Weights of a small GPT-style language model, trained from scratch on English Wikipedia.
Size: 22 layers, width 256.
Architecture: RMSNorm before each block, rotary positions, untied embeddings.
Each number is 500 + 25 x the weight over its row's rms, rounded and kept within 0 to 999. Layers, rows and columns count from 0. Numbers have three digits each. The size before them is the row's rms in percent of the matrix's.

# gate: layer 3 MLP gate, 704x256, rms 0.113, rows 415-432, columns 0-255
# up: layer 3 MLP up, 704x256, rms 0.112, rows 415-432, columns 0-255
# down: layer 3 MLP down (transposed), 704x256, rms 0.107, rows 415-432, columns 0-255
gate415 109:527514508482490525490475551494516490475521522481513532519491508538462515471473484519491500495497515506485493538518455503476468530508479535456511534524483496495485496492520456496496526470496494486534495486533460492512495494575517500501504497505506513479511504503493502499516485523501525435549517527469553502501487475483495561489544500482534515507473536525498496508498504489499490515545530485471476547496457485495546477501501483505487503492481484503442531528511560450537517517499503466561529439495468459529518508490511552461502517540546516531506493517493514488510525503496506532525503522512449480496485508489422489494493502506428489517518490473468523494487521470490489469490507529536529462497508494519470494482504477488496507448510476492488529504540516516489457472548501
up415 109:460509454490537495502500482551496488499537444512481467524525488508517489487454517497473516464532526477520495463551472519509488515491526502475484494515511506456486487476483490516512478493495513476489499490443588482450504473464493470555480481515496466498513474490498491536491529456534518494515512490529499499500500505507520460518511520521460552459519521515487505532550474509519525483502491502553543495476512486518477494518514497473521491500478511504532465519515470557456507486504532469481529574470517531498478514517508512511498495480484474513529506503524484502511504531501486484483526498480526495506505490492493527519456527513503469464536530523515492496523482510505529490488473481478448477508531480489555482527533490440436523515530468515494503472511520552510532512528510
down415 101:526444530529543486496528526496532488470499479495538486471533494555473509451508469467572493494538495492486520478472493468441533496497471492476522515503546521520504489498553510490509519461524498459515452482492537507484512460518514500481500499563537543487504512505492525514487481479516508442518457471482481516479478501493485476527511525514499533500511466495510489462505466482515506499506520470508508514519491462499472494493472556527479489545431517511528505482483522519473494504549522462482552522464522539471544518518494489529484512516478471481525517519554526479494503504486468524505488534504498491496501522515514475509520505454479478547517492515514474463519550517511514495486497546470544509532510514478473474490502487506477512480486461520518490473522528492464484498487501
gate416 106:488484511512496500532498479499494488461541517456534494488494511471527499490479484480513519499489506504488500524488487522512531518518544504524482472503465485475528464528508462495486490490490488512464481496471497535541494508464499521466525484425512500516490497456517552479478504497473443472470511466503536475514448443514480508527509489525483481537501516510500458468488540472446495466511492538546494482510474470485546519447503460503497482525509491477468502515526480514509512520534465522498511488523437493513484495557529519479518512506471527463502527486493487462475526563544504491482519499514529530499496538498508461507511496532475497520467482487514495498475523508480498487528501451498479558466542467474488536465487510487495499499494454545497476514537467501484474541547507
up416 105:511505498470563474518518517486504513525478470550508515527524489523481504494499540513487532524541518529536510489539488505483461490473495460457521520478520485516485520486500562515562533463502510474506526475554525502501470482548507479509501515539450460459502496531487487510552497535514544497504513509490480507480487507499522469445524503474528553494515490474492517511469478534524546538504477506452527533493498492524471459510531518471498500499487547548520505467509505508489504488458532481520482476478510497472484492474506492516455506507529460556533465507475525550502528463486499522504513506511518501510509503483510480479474480500546507483493462462503495489516502500499540510535531512507509452507467471509482524458521532500477479527505556458516499500466510499508538476484490
down416 103:499477565488480491502501486541473485468525516473510453518528494496495551504479468476527484480480474511511504529467498540521496483514517501502501512501525507505521485526504465483480469485491479477487521492476529536514469520463498478442494429456504489452479526501495492508470559485461497498482505524513528487508491466516474514534484527544509483532458495512519457514492502461484489499534486499531473517483484484508499516488468486537463511555468453484452501516518494516502492497531487461528501538497488532490478485502467495521551525481492519433491538477508483435491489582524489488495521527508495531508474498444483517506531471488503495484468481541507504514474499490495460488518466492522487570490524469502490543498502507456512500505469470517517508505479521501471499508540477
gate417 105:489535463498518500506452548458506514482523464503485459492484478531498448463522530440463528501518522523503507484547522551519491454489483521499492507544470495523494507544511465492465499520528505542534515520477510479494522484509481457553518475504505507505499526491552505471517520500505517534508550483474484485513489571495509525516550486493508516498528504499489483512511514469518521478487545503518536512481490498579514530518514497510511470512496524556524525505454479502513520490514490503482516472534518488471493560519497497532462481499488512483502470507530537537484470513509489491535528499500531510503468494482494505503479488532497495528560469479532499482477488518491508518485521503465491427523554485499487495518544514476491507556481486471492502519536492480521487511520541
up417 090:485510492488546443476529511496500483498547512511462518522493491488484491514486506515523495478530476530535520531542463475533470485469486494454486502517479514455532529501462517532529533486495485507446501515504496485517474459520477499486480461427524506555485516473511521536510501496554506471543509473510490482511588477473538483488533541495496497486495473477484472508524492492443462494493524514493510521451498512518491482502456485483499489471526469511504418526488505511476470483502492520515469547508467511475458507485494509506507480468540469491519520499492476484494498490491499504448485496481518471512557466481520498448495537530497468480484492534525507491468500535501554507499522468511512469487499497493545476500507478502536524484508493512537524501509522467477525524500495
down417 100:499505458524478517525479537501489517468512496527511458517500498513508500446526505461471529491498504519503502459550521518514499482534486486521482482503470492518486511542539465490487508511509465523533489502494499492506518509492457500574513473521519513503470506471510486502525525514514523517490513514457490519504500574520510545517541551521513476515503480521503526509499503485508566479510543505511530547509480506525549533496479477523532450511529522548529562494476472527526502504497500520477488505550514499435507558516512514506476529498461523502487494514543518519492509515529486503506491511512529499474459487446494515531509500521487498483536452498532487475479485532526492493478503534506483427504544523491487520507547497493491500526482503482474436505520511486532464485520537
gate418 093:491491508511490496455508488483509475524492508489502563490506480477492489476489524453482475519497490534495448454461489529465506468526497532517513510469503525569514491527498506497524495504467515524485571500492462487525464490490466529536493482461472433528523525534496526511480477490518485493529493475483534494559515485511533524556543506473545486515483501503485508516490503520479485490491488493503519505535518529458475480503528570533522486486515479504509408500473484480499487484522465498465479487497493511481473514517478551496442517496503532518497483507519514549527513520477523513529493509468540462501495530536490520487515532485444476508505526485488515507544457535510528472492510473525489522520521518475479513537498523491500493497476520494479502554494484533479501502525500
up418 101:509458508473512479511486476477497490507494539503502514508514447465477503515488487458459462518528429519477455504470508515485496473507466526552467494478538523533490498478508511485494506530485490475462495491466479496515524504500466505528511505495492459498443487489466518524515486510465466462510489480494497483543516513488504512530515519485541498506486511502458509500487530527488463469499530508514486496481513473482504521491526541537532504525512527476487431518516496485534490520528459481511441496504494498506477537510477507475432502467490504527530515486482529497519510517495565505517436466496572509479525520515504513488494529522418510481523520508472525500485478542510503470496494469495490469460522505523489507568474503527493469519513481531472521507518497522451505489529521
down418 092:510508492506509528519506510523519479525495501498498493498463533521557477478501499556513530491442551458477559511508550506522516534522531477458509483533462511493492462524513485510542466530488511500516490503548534512502522490511517454488464536480547532479498509480523504491507492488500516522552537495526491548481492478512496471442502474546472488491515519505504468545507471507496504476500500534484495511530511488488518516542445473476494488476457526519512515552465482491475495453476534484473539540512513490516501468466492477511547499525517491484502507528504446494494496491561480503460532534539457494493481466467502480498502496528544474505480471469513483510485544477523515519518525494455520519539506484518508494469517473509477547498495495486517456472506484495515496470500493
gate419 091:482536476454496552494473502528518543531512458491530493521516523535513483555510475494524533501534505466509501494516513519479486471476501494494539476472506508534492507480489515508474524477486478503479508504528513525461512486515495464475579496531472470500488498508466488475491494509506494532462572512520498491534492471548466530515493514496534507493485497486498501446557454509485459503523501496505472477547467525511490465484566450478477527450510514541488511482520498523524454464535520495465509470496495492544507506499496489500537549500530516504474477500498483493512502466494526529525503468513496500539532500508479503456494546501520524522499521512529530495539494477526509503527495512447449488480507514534457515517499545507464483527508518506537483512483522455497530523477476
up419 098:555458464498523488479518491476477485451520475504485498548496523462457487497472510513456495495525493497479488532504462542471499494509498485504479542534502461508489536505526497522504487507514500520483494510525490439514517509495467514504487495497503530490483516479555463519540528476501503521524456501510490534497500533455514486493500498511483504494486524501477514539508535517503524468469525478479522490452477482505521511553481524477509480488499488460538497471451525424495538553433506510523495531531498497452482510544484511482515471501502426496493515533492499500501489505503474478498525533534457521490492548525506503485486470503504482507484465492456486486439498500478508520498496533511516498492489463438531471484509487498514532474493508519500542475490424540515491526493489
down419 105:482459489562544481476479504481542507492536499521507549458507482508460510483485488482493508498504454524489519517488442530468492523525476483506466540545485436489521502493458508503504468536489451505537500481463504479476478527555501508475489541495519485477494481522514515507490500482462503488537493514549491509508489518483544482481521477495495488488488505515516466499490499476521507516511484463558512441470536507502530534498476501533509516502513525431470513474517462479488506537516476454497515529536503520456506500560515518494514506456476495496494470497509482483551516467488485481496468505496551494492494552512499496500532478508508496507499450485502463504510488507503495511508509519519536500505505487441510496534483505501496490490531450541456520459495444500487475528490554
gate420 097:506479488489495474491452510540487494490511456511500543479574471518509500499465477477508489504474479499535494461506500496466498458493499525468466504507467464592528495453512492486523487478497502519536534529518473492491488507495548471445514467534518482456557511463521521482496518463516505511528509495485496493505507571443486515501494512509457482523467513513476499489465537483498469466471511473478517501514509482517490513526525488493516564489496481486502487529509434503471512479530502482496518462496438511483518509466517520519523506488486531474506508465518567474519509509485479545482469478516510453490480505488496461511442519528517480475496482528527505508530507504489542455481472491462517526524477528514510509494521500503461515492503504516496477471534483476486501512508496
up420 094:496459526508498522511508516509516501490523508536503487453550502468496527501489533525478502519472480525509497488509523482477503484449530465504499498477527431489516490482475492503545518506491504533540534525522499480526512529534565482507545483512509488456512511531568504448500526473522464519486511504492516496464514526507489494470486522515533506510481469490518536501514536474529520458544500536530479527493487521476457513479441469481522519480513466487505532534518445532485504493508525506502497507536450539494558525482514527519499524540492502509526512449505521528532509474517471520509514526540523505515455487502520487495497519508549472516514479544487528516539461493476558472515499487460507484513508494493528519484545545441534504507504483491504523528497505490488479508498492
down420 102:517476463487507520539470510488521499474474484445471536475509495440481516507491570533499464506468520489534508502521486502520508493498544448466475491509505467559549498478466482511541463513543517530496488499504473462510496502479501415466480467510546502460528519486482475483494517452486512518455491481482497544493490433481491527471474470486483504503438502488481533475504498511527517506535508529476523513509494496535508472519477529449527506506514484496477510481517469488489478550508501481515501500481486500498529529524477469468534499497507510506497488527492512485468502497478494521514542500499470481516501484559472473488498554517527495501484531484477524543494484540497543440498498476502494475481502504513526469525471478515491518514507510517493487496502553543487536497502530
gate421 092:507524507484484520535512524500499486526503509534501481505469506498503524494561527522517527492488506480498484503482477494522510477531506520489484444490484542509512484547482504473519487522533511503512508506516490538519477491467482461508510523507483471447472508485483525490489505499503501508487489505493474505498567502452496494561514504536501533490512455486461515462511478490504476511516488450470499422479549482481523510529495474516515520533523491528469465501479512503540519486507464508525505523512490487464488490491505511462519501483508507503537540495512511537440509513515505541474475474550535490493504490483530533472521448519572499516501506535464438498482489496479495548513435528501506471489488471454463510585532549499512536483510480520534503511485506508508516529512511
up421 087:519483481497519486493501466511497524498484502490507486509500489505481526506464495469478534523493507549487537505550523517491495520521502466447515545506491471500478526490516506519491511464480515493476533465525521491510497495504504532511488492442481554549529487511496519532511509514480505499512486483478539512510441485476535484478485463483468483520529512481495463550490471507489546490541500565522522536522499475545493485491484510509508479513497526483518518460499522494473488492449522510502516498517518528481483467526524508540506481490499507525468521492466507504593518475529516513503548513463478490512493495466508445527511535497460511456482547475504547477529513512503502456474554461526477541516528513503543498442497511534512498506478560475505526445511497481498524477506487
down421 097:534541544527489469524471487484472446540532537514488509495549496504446530485493487534538550502483502461528489510498478538500479485521477500500491485498533467509472497495460528513529516528478514495471495516473511514547556510535560496488483522504517464507492496483504504493513500483445489485484486503493504486480524534512475502497462571477475487513504447493492517489534481483513509501500523485495520516492543486482477499526491522481500523516517488495515491504490530523504505540493444509487490462475522484533501464486494537498493529498539449496524510466525474516485477493474478513541466462544516506507519524492479509486516519504465466508469484533497469516491470509494480491482480468510541500490480430498499477520460524511472412510498483490450469528511516474522492480565473
gate422 100:470498541494523486473459510502511520465498510501492466474536506517497514488492499489484509491494438466452487498475525478522497534509504488474493579494470516481478520520570505499447518526536499454497481514513487468523497505505489527473495494543499507515484497494476493520474500533491503447507505488479478467443516503494502488501474478536498497501527443475504541461507549485519469450510513506475463476511514495525531494520568471478493538538465502552469448510488491510524514498495528494496445525541487531437489466493528511489515482496488509445496495532524476498480508488509511489548507467505499476504523545537500461498473499479505505536520482511467431512538472491491479504507485538499498537498477529499493485515510478495519549468478470505516504491490539497477503511497528
up422 101:504557483484518530483516489482511459478460487489543480482505483527509478511496505530495504486504504498553503459508540516475530493483481448413521573480485480497526506467498499487502512522518504494507456489513516476495538465468553510483489469506499497468484476487487489511518498475475495509501511488479506492455467500474519487502494516511499547532486530456461540489552480494458512509539508452493448439494473494536484546495505529490503492546490515528462531536487482488475510503483505476491481493514521519523459477494524467521489501477441509508480477476515508504522527492468510502496529496519536494489478514516537458497492449475548532457510516534466496505540473479489488460491483517510503516530493473519512491535522472503521499516545527531550496459503504484469483530470501
down422 105:511473512512535497482472517487534465497495508487487473528492519538501523483507476499504489456494515479530505469499509501479510519504504456459505501469441520504510505499509503482493487547516504497500486513524528482553544507497524491519489487482496490499492485518464504509499506563483493474542449526519501523497499488495526498495472489542496503536488455497473496502520522551493491474526493496442478464476519471535499507504513487507480491495464484530482430507483513526520511498509487528507486544507451513494515491495526498501524505539477480481481505520526496499465525480437462431522504495524523496505519513547520437508465445503526529501510506513428465476492485490455460550545467528493466491512461511540464482547511482568508500464519544493509522466490524495499525507541501
gate423 102:516506545491472486513475510502431503511494496481462500552528523553537511498527518543540535489498499518543494485523479512491500456508509470481490526529511463500480496482461554485543508471482483486497519473507529488497472525519514491514510527501502482527502497515495491464540540450512473510462562485454508466503503503501498508481492497503500513515547503500467492459494477489519505490524539500549516456473511429495516475477527498519523487495471475511498503520533476517555525435519478493498497520500530502520527515484518478519500516485538520492491499527507533534508502454482480498520480529483532531495549537505498505512477585503490523493463474487512575511488481507537488475491542508505522470536518496480472525528494507477523516490488515484558505542491512499484527515507523
up423 108:521484510510490477470464461483498529553528536503489572463533526504480523471533538464490486503494538502534482491481489462509547511506498507520500500502480441549507480497522497508476490484521540482472442529504503503470482475489523500501521511533483495538519502501497500488532521482508511504560491499445479488487491504501529501483493479495435464491483527528480515524492521504502532530485489495510487473496491503446472483492501509495528501513470481544456511541468515508464482468509475501491520522528534470522496457484469517504475511485473506456480471466465530465440476485542517504498480480492524521488486472497517468477490504479481497478550503467510479456508548481516507519533523499507504497502564496539470520497485506570510511457513510478426506471498510518499519518513481
down423 106:489530455500462484507514440487490508477495505497522504510506496549545506482482492498523512507518498493544514499576451483544510497471521453488512550488531480517465454497496519508529515479483558516503522452485523489558501510520554447538511499496497496470520552527506499515493499501525499547518508514514504492502519488508499482497470454498494500499531526522508524501466474517441497440506507477510531449481505467490514489540529476490524496535520478511526507477480481483507522517467493469509484552501548471489513546499509478520511501537509525499490497545508502507497498492493541489516493474479504504485516512505524486500530501494493468472470507522527536517545487491511479489470570549500528474506506522508481523497507483503521485522483454547518520499453497527533522567502533
gate424 096:535534495487508479490524510535496497451470496468497523485473512494498487449482509521501470447506469489487495544505518498506523502481441532511503510480466551474502469495511519512485518486508515449468541503485509502483487531483492462504520441493522486446466480497500512519479504565547509489474557511447449481473505473529508512484487533482562511467542534539531489505511515484516544482467521517499489488492475532491505481481509482495524509504555453454537482516543517488489506502519519486514515477478527470508494535496472489513493504524475503498497478499472475502499513449515535512494502493499482490450511472501471535460476499491518509517513514489492528491488423509517530503485467505488490506527533551513502504529462511482502546489518528533490522462525514465542541473497468
up424 101:514534466533497517457553493485452481488562440562510492505515483547510498516478493475503514533505534526483494465513478482462488502519505506483525500513510456489486517514465487487513530510487520555494480485458461540519496499525507496506565526538459484516453520487490494451499441439470505522447477507499501474469499534512493510512513535523479469477506483477505504461482496526501477505497496448525501524492455478502518533529490491466510479509473490513481479471498497515516519473512511524485502527492475501469510512478485564505501500498532520518449495485495514483529503478480529501493484441533517492537478525467510497492537541514493513463487454486522475515495535521477457561477507528507475516489505470475497515507508422515501501473500509472500482492514472504515498519500479
down424 102:507523509536553549497495529494482508530518485508510507492467516470488521520508461520517517468507447465467526494502489468511492509495491529501511513506500523468466552486509506498489485470507491502527534462475455473477489509493505544493475492473508506492479525501479489463476467510480489470447525457507487497475503484458495493518526505500518506493485505500512542475531518484485516473498536523481491525491482473501522520542492480507549534468469509492538448494504535513529523506498496515494495507566497514476496489489450532500473517503591496492503504507460538464518476481488518517521460487476527482483500549465481540507510518520467466486542484486469455464498486444477529493546465487542500453533526537498515508536497463489469489549467463479535500518509502520503481485539465
gate425 100:524486538512485519526535489526528482501527535509521499525497449514527519455461445487467479487518527485500477492501457472515577498506476508501489499489488496511521498522483510519427534509459489509550520563527455500468532534471538490496515549498505509516538475450511541460460521519494477494540522529480485489505535485499510462494517546499502550519502511482500546468520519499510509541495523490499457493502468518473486494494516498549499507511483491530478546502510522468495506480470498510494531511512484517510500499492512509520489477515449480536499484484513462508542507546479484514488548513475529505511517494464532521505508487520528493480484477501487554475493496467522514483564473486495541478494457506521482538523517482491472530484489447515512484453531518489513473478500487
up425 110:507489492523492503482489509462509508529535458547476485490525524500518456511536511464521544506527488541502511464498535520506470517474546500503508495503506511491489476482532504516513511500546483490489496497526548489509478431461442518505480478469494474483512499498503465509470476428516556520484500515479469482480504504531514536527504502545514500481495460457487458540509540530493467500495482533483526453480513525543490497499478491497508508471465517477508498507501512524478504491560509503483491457511508484490509483490500458464515505515540554479460512514508532497445509465540502507512521479499433533514481485493462492495488483462501523488488567534492487507486496473499527542496473517497510510500531487463494457505499536528516451509516505468533517503475474518519550483476455
down425 098:510482520491465526519525499523481495512505532493490499535488459498503541468453485536477454521492531483513492507502462480489545483523455479507490507470483463504482523537501490526492484508445497519524496516493469509467537552540544470484536520480508526521527498502502530461509529542492461495538522476514532548519522465489503476454510536474477488532486510537486566476506464513522504479488519425512476491533472502471476505504526487512488479522519489484457513491514501475529506500475512510482529508482505504485498509495506520517494496512493444523497498507517454502529452543499486524477486537471529518472527501498514490488533526528504495526509471483503539473500531485493471488555501485521513451490495494543504526521523486434464541512482475538448470515544518478493463513497525
gate426 101:490506516529524521505503507481534504481544547452503487481523517483518539450495508481531483496502495521521507525542486474551518504446454461462485483478492515497535486477492503483511472554510545536484497514483554511472510494489490505501562488528516511487494552497491468520485488488476516494484522540495548536513429479491497458499538515493493509487493497502468489508519507507540461475499494520540535457492518449509573511492516514518563532498473514489534491500501533479468491491456499487471508501464494475470495492477492526516511516516457513487484479526486538477532518518461529487475495464498498519480477510518455515495474479487439460500499466516487494463509531507521506540511482482478506480486534480539475515504524494468510556472499519475486534513523489525479469523485511
up426 114:489523512561515546529492520476499505495535569479504510537499520499486518469487505456513510505484485519495494493542491494540526514479497462441503477532509543509510489497465488499532469519484530490470502540491525486494512513498517476522513461520496508497479493486499455504486474496446508475479524488464501556469437462453511490520535508473508488487467487495514494519507504543513432448478497544520521486511541451488540479474500541522532541493464489470543508488500495488495504470493458513480526510482461501457472486502533519507531504491461505509485537525465502491504555511480520501512493496494561509484518548533489497485499468487448469519461487500491478471505535522497479524491483506463508454493519485505475513527502504475496510455479476508506469509464492512498452493510540
down426 101:518503497478470462491516516470478506500470450514500513468490468509513493531542503519467520482532493490495494465465524505452511507524506533537504546471478493516499522498526506490480538444510514505502515476503485510469505478446505540474457512478504483497513510494509530526485519499515497520535477519525503457521546549551487518492474499469506524494526489492526524493505509478461554544521483505500484529521481509485489549533476497481466466496531472532461475495509506507514500493539524505506489485512525528538547507470500456493466511496514512516549483466534515483510439466510492502517492478495452499514547492471532475551540520529530550519518519494526496507507471529484478500514530505518471550537452514455498485489486523542521448534537547508541524513506503472512511499505471
gate427 121:534514498498464512460473524504533459553508511488473501469517483501508505491505518496523466477503486504504481513470477467522499511506490505502458563498497562508501488530524461493533497493494504498467523490447475464500511426500508492484449489497484521500525480494513522536505495489505525514487489511507514514505503510476510505485497508499511482499514502538503529489570523505409504513502537525467509482510518534476483500445575539485499512474512523484515450491477482562471517500470497466506497520537451493471495471476487506515452534470481540511521527509499512478479503507518516512501519492503514481485492454497477459499533523491493522480491489497544528553481467503510486527490512487480504487575525545527520491487521527501479480516445488505539460534482502546500530525481487
up427 105:541498496482487481461474506527494509567488496505459500519500453526514490511549540498497506470499480523517513502490493463477501487530481509512430516503494544506512485581522484482516468493507475509475546559467517534510522457505471499512474498488491540495564473484517526496478511479528496496494480514498524531514502514460494498483495469487487476506525529509536506489510487488422478492494506489494497525495490547482506480476505516523551519482517558470547481482512458577491495527482476474523484501509501498463496506477457454503490517447502530506539528487504524520463464515503521503511515486499476468455492453460469500467506548508522547472484497503515510522483455487462502492524471482472503513546510524483493469494493521495499498536478526509514483497515519489513540506506484
down427 102:456488503489538483521522506485471519433481503542547481514472556512469510512467500484497497524535499493486513512516491514484505466476518501484525440499522456486499499465481558518502487503504509531528482477546526525488495553514514483496552536517508455509468503497502489489505489523499507499519516507490490513516533493516489522495505523511501496483475494461498490486456463508574499494501503487520485484489481461495506505553481478493478475524491469532464531464506528444531491505555519537476507505498525523498504537524508530515516477512535451497475498456524497517512502471475475486517494513465527505491508552503534537531486483510478473519523534485475494435514531483499521497497496513505476489475481462450496525510526460474492499496536497551424545472519489474466471491542512
gate428 100:502480500471483560544503560513471497430495512445533491491536478506453491489486491523493515484509501514535449470490525477542477484522466449497502506531499468508506469543518500505491527481488497474511456489517479527515474520504491459488500508543484534500491505460494489492500511516498539482476506531506541455499480484512537474509551501545519514467520488534478529480507515483509499513520543514539508479530544490528539463506516484502504497479542456531515486506505473492527482499501462447474494542479537523465485493506528542489503505504481501511512497513498472485483516484474522477462495506458479519485504525520486511514549528455476539481490504443521517500502496520513484499502490536441481526494488485492493552501498506512488493550488455484488507519531477561530495502502439
up428 104:523493527537529502506556506504515521519499488514521491530477493501522524480552514444498502528529523531505531544543530484524530462501467502535493498511486527499461535506502499496529553514500484500487490497486495499466459515485509475499527484467502494497484480490479490494534422516460497458530490503519527487535472465482517516479532524525485511487531508499502439472501444501488477492508451496419476537446502489511503527490515556520509524493504526509509510526498484501498539474484456550498517470521519499522481537503469517485492461490493520515507511497483475517493502523479535535508479500512516497471489527452530517470461500516521522486538497529493464514452537506499524511506495485511507490530500549523534519505519514556499522476540530502481534478458527479535498456485541
down428 094:483488451443435510514509517480476506499472520483496479509533489493479484483439465513519480483477474512534455473492503484504472506545499505500497486484475509550507480514490536493431492479508534493502520482502506510496516489542516466526492553543507527526512529506475518496486536495536525503471511506505521492461520530520467512470512494500505491507514468561484530511518506503527530496498562488555505521563492507542565513530480494485456474557575443510484489489497506498487469507506474445487477512479501525524507497514524516535483513462487494469518493531485461459494512473508499484519492489492488506501508476521475499538532530484492491462522499479488521452497487504493469525516496506503496526498492546486458495486493513495508484537471461486521484511545492520481542530521467
gate429 091:490521483499501505502511468498492507500504494507523503487502491544467529530460488497505495490526501498551480499500510494495504554479536497459467512478526523545477499491502477497465520458496468499501493515495477510537487470473502432511489503478494518490468496506485509472505542482512522499501488543523521522533517483508501505483492515488492481476473490450467500507485481549497483463479497478468562502528467523455476464508468491512485482517486514456528548534518528509603472476478505512531474512521498541498526542521472512488514487508510489508523469488466525495521480498486482496509528495460526498503494457475457521496477472504529525531487501531508520476507508499490501510465517522426538454523481467472474532521508530463548513532471550546502487482522471504538523502510573
up429 094:530543523530482501482502509480507500487540484526497511443473523493545437493544461466503527540539527524477516481497543510506509471487459472508505464473457513498510496496516514517506525488496510511508484537479517481475500490497505491478470464500482468508478473444484501508497495492485496445488555502523486486484465509510497444524502506451508528482501536555496487527480485512493520532481481486558513480473506519518513493470511475533544498521489510495458505512512468503480511477461520517523491522523459498486484491482510465486501514498508502531494521493534493494473517524501496521487489514519483578489481476509551517514483537542518453476497443505486489486471554445478543514520540526526503506514513505504507539477476475499511497413503466558490502477498515473487485507523492
down429 088:513492457491498515490508521569482523493455530485481509540527506476482506504493537499492479486481481492505483484478453525530515485521492457493525516558531511469532473508509488515511447508535486479541523468527497503480489534538500516496514538485523506487545549487493482503478526510546511518516432491446514503487505453456473556517532512510479494527477513521521520472524519461526517490537508512502502482493504457483497477545472496505509534477510506559525526475469506507477531548552504492469512508468498464514516509468501501477491463521506503521517510525493463503500464487498491481484487502506512448479492558511462450470504480483495496500500521455497506468544467547527482504465476493489504504483504493519493470495509527549505506545430497473525484522486499532502504485511466
gate430 098:510533550463543501522460532490494459503447496475485533496483511486527506532508501526478455523531463518509471517490454493521506496462522538493565485516503514472543466513524509476510482493465530528495528492498476491471491489507465505518497456483490526474496539499491511477533467480513490510499528477492517491480499495494504524539536573477514478479500503476504494472499502482503489559487494493481520548494511499491472590533488517539503475469479504498543492537490499489487510463508502477444487512544455502523496480555502516495514518511510509503448479488529512484496452480496496483531510529475479492503461507503514531479488511489488443514498491505499493507478499514473510568494467521507515511503500479499439510485502483555560540480494480545491540518477475507475530513500504
up430 096:520524483449507499487482542499505494527476507492481503516468460497509537501512483490468451529531478508556476498490441488498514492481512545456533500517530499473544496489546513477515481531486536493498483503472497475481505488494461502487514473472476553435512532508501534475539505509506498509489476495480517486495523501458507486500539543485502523468529476456483499497501517479526475519497489520460483526509478505447508538536502527531513466473465513470544484510459517456492531493528497474438494487520488496544511489547506523501539508514498498498486450470505518482492491469533483488510541501498505509490481525534475537462491493514492405512485486488475493515505494511458508535512488539501547495481463461498458532489500508540506529457491481533512535467477486508490522494525487
down430 093:469485513483473488538477467530454472526491489551487489461534505507503503449503497488528534488488485491466466485507531540510519542467489475529485483488514512516484542540513493521477469451512492470509497508501496534493508491519496495517455487505518491533479494527496498520441491501476484503513509513550499497518472499529492520484471496484446546510518513525503498533518454561498527510543517493509561498503497474500527488500474537522491533500507478531466484485476485514499423500441491516485508565507499517525474468533468520478499485475473491506501541522529476509514488481492544531463488469485493518510506515510483525503488487489495569476506522521509515472521503511525456470497477467516486542479461509525529492503490478498508492504534432481448482550514504452486483535508499
gate431 098:459497538492455515491515497474505485454477476520526516509506512493499470547489481514529486495452487484487455531480485544525494520500484491537505489516524486487528520509474525514442461535459484498514524460497491501489536490489553524531495488508470512504519487516495539514487512523472495474505488492481499488495507507499446533493460490496539465504510490516513482522505525519511499457453506503520488524461478502523486479520475527515529497540492495478441468478494522481473529486533525513479524525518473525463473546518472527532498452546489511475475510499524449534507535475471544493499459507516523505454477579492526504470531494480484500470484454523495498567505515507489539490455563534461489490474508471498497501499484511529517480512528469477486490512490465495489494539541515
up431 094:451516545522457487497543502500544471454520467500492462496512525506474477536482487510536481525436499462487480524494471516561507509495491519503493507521518505518527501512508530507443470523496500505518538472502503513493484499520550522532500488519462511494524508508489558492478488525490531512530493484474497499506518520473452539509503493523503483520521503513526494514505487534503464490477500483516495507489516537524456479541490532520510476534465500499455478486476507457434558481550521511495509515494481533462493535541505538522461473522503508481493513520499452552490537484489534501503462497515544519435458552534536501473502471485491529460510502509503488562506494498457502478471533514495497493461494470505475494494494494502492478476521500467496491510507487465483497541535515
down431 096:472492476520520504509473484502503462538499508462482518478508501517521523525530470478464527462502511514526503477489510469458513520521523533509499479485474486510502480486505477486519557495502477478463481545504520498497494550505471500451514516486511530486520505472500477528534457484497510557510490515493493540514466492502536484520525496473487517487470513504491527474511463466497512520489522518475507522560493502448533482485531496497468506491541496498570558483530484481459482513480467470494502476524499458512542485477540467456497493527501505494533507458480526459471486506532482505497517517509494520561547461516490496516493533510489500535531545480526482460483499505517488518528458441546505487543507516487528515482450490509481518510428523525532523489521537533523515483476497
gate432 111:487490527480523573508515518505535509489557510463541479531480421505522495510463501494505528455474500488527507507545502484537527481508473453495524464546471539506499480473470493493504474523482488519516538493509532502461503497504507508494506533476523487510483510429454513466476484515469505489484518525471533482514472536512499488515462503469502499509479505486517508501500472445513490446501495560530548504509461510531548519471528500550535519422522497513487490497504494503506517519531540525493536499477560497521468533500445527487499493500504503499522514503524505482511553503491490491517500534509494494520492501486523469513498492534464491505502489516463535503504489482529497494488488476518492499507549513510496495482525468528502472550496501502498496417474526500533510496475502
up432 098:489487546522522484490459525501487484507492488524494487498482523517479469526474503503500486477493485503500502484460501531481461519485512501523498500455538524511510503485500506487513529519483488505503477469457435497507468510540506480513490492493453504490472532536531472506504505488478470532549500482524489505487509492492475466461558506466474516515541493522489492509449460490519507511486502470466502467463521506534491484517472467489510505530526527503500499509527498523489520509526474497536467447509505522492555499532529475496549463471525469521475533499494501484481456475501499458511503543483484527471485470489438538474476495464529473478556506509516490485567501514520498506478553495486510505483480516486475491523501480543518531454494552523504479565542427506481470505513545
down432 094:522504482503522552512547507512513521492552547458531478538483451485516489508475555486487508495455487450559480520548494475562506524527491468519505475524481516510495474499489489487506447531487504529506516520478544502504493491474512494484493496529512501510490526469450475494463530511481501464482502518466547478533462532476479499508462476496515489485497473472514493499490500513505505485510485511525536523514458552524531515470538491537524485450509464535481483489498473438500475519538491488507541521490507488486481498500454551520477548518486506496507510510520489480510582531510458527518488509492479499517494503473537466514511481546480514507480504493481527486489493485504498511502453487505465505523510528491509467476498491519494482537480514483495491457479545497544490440485486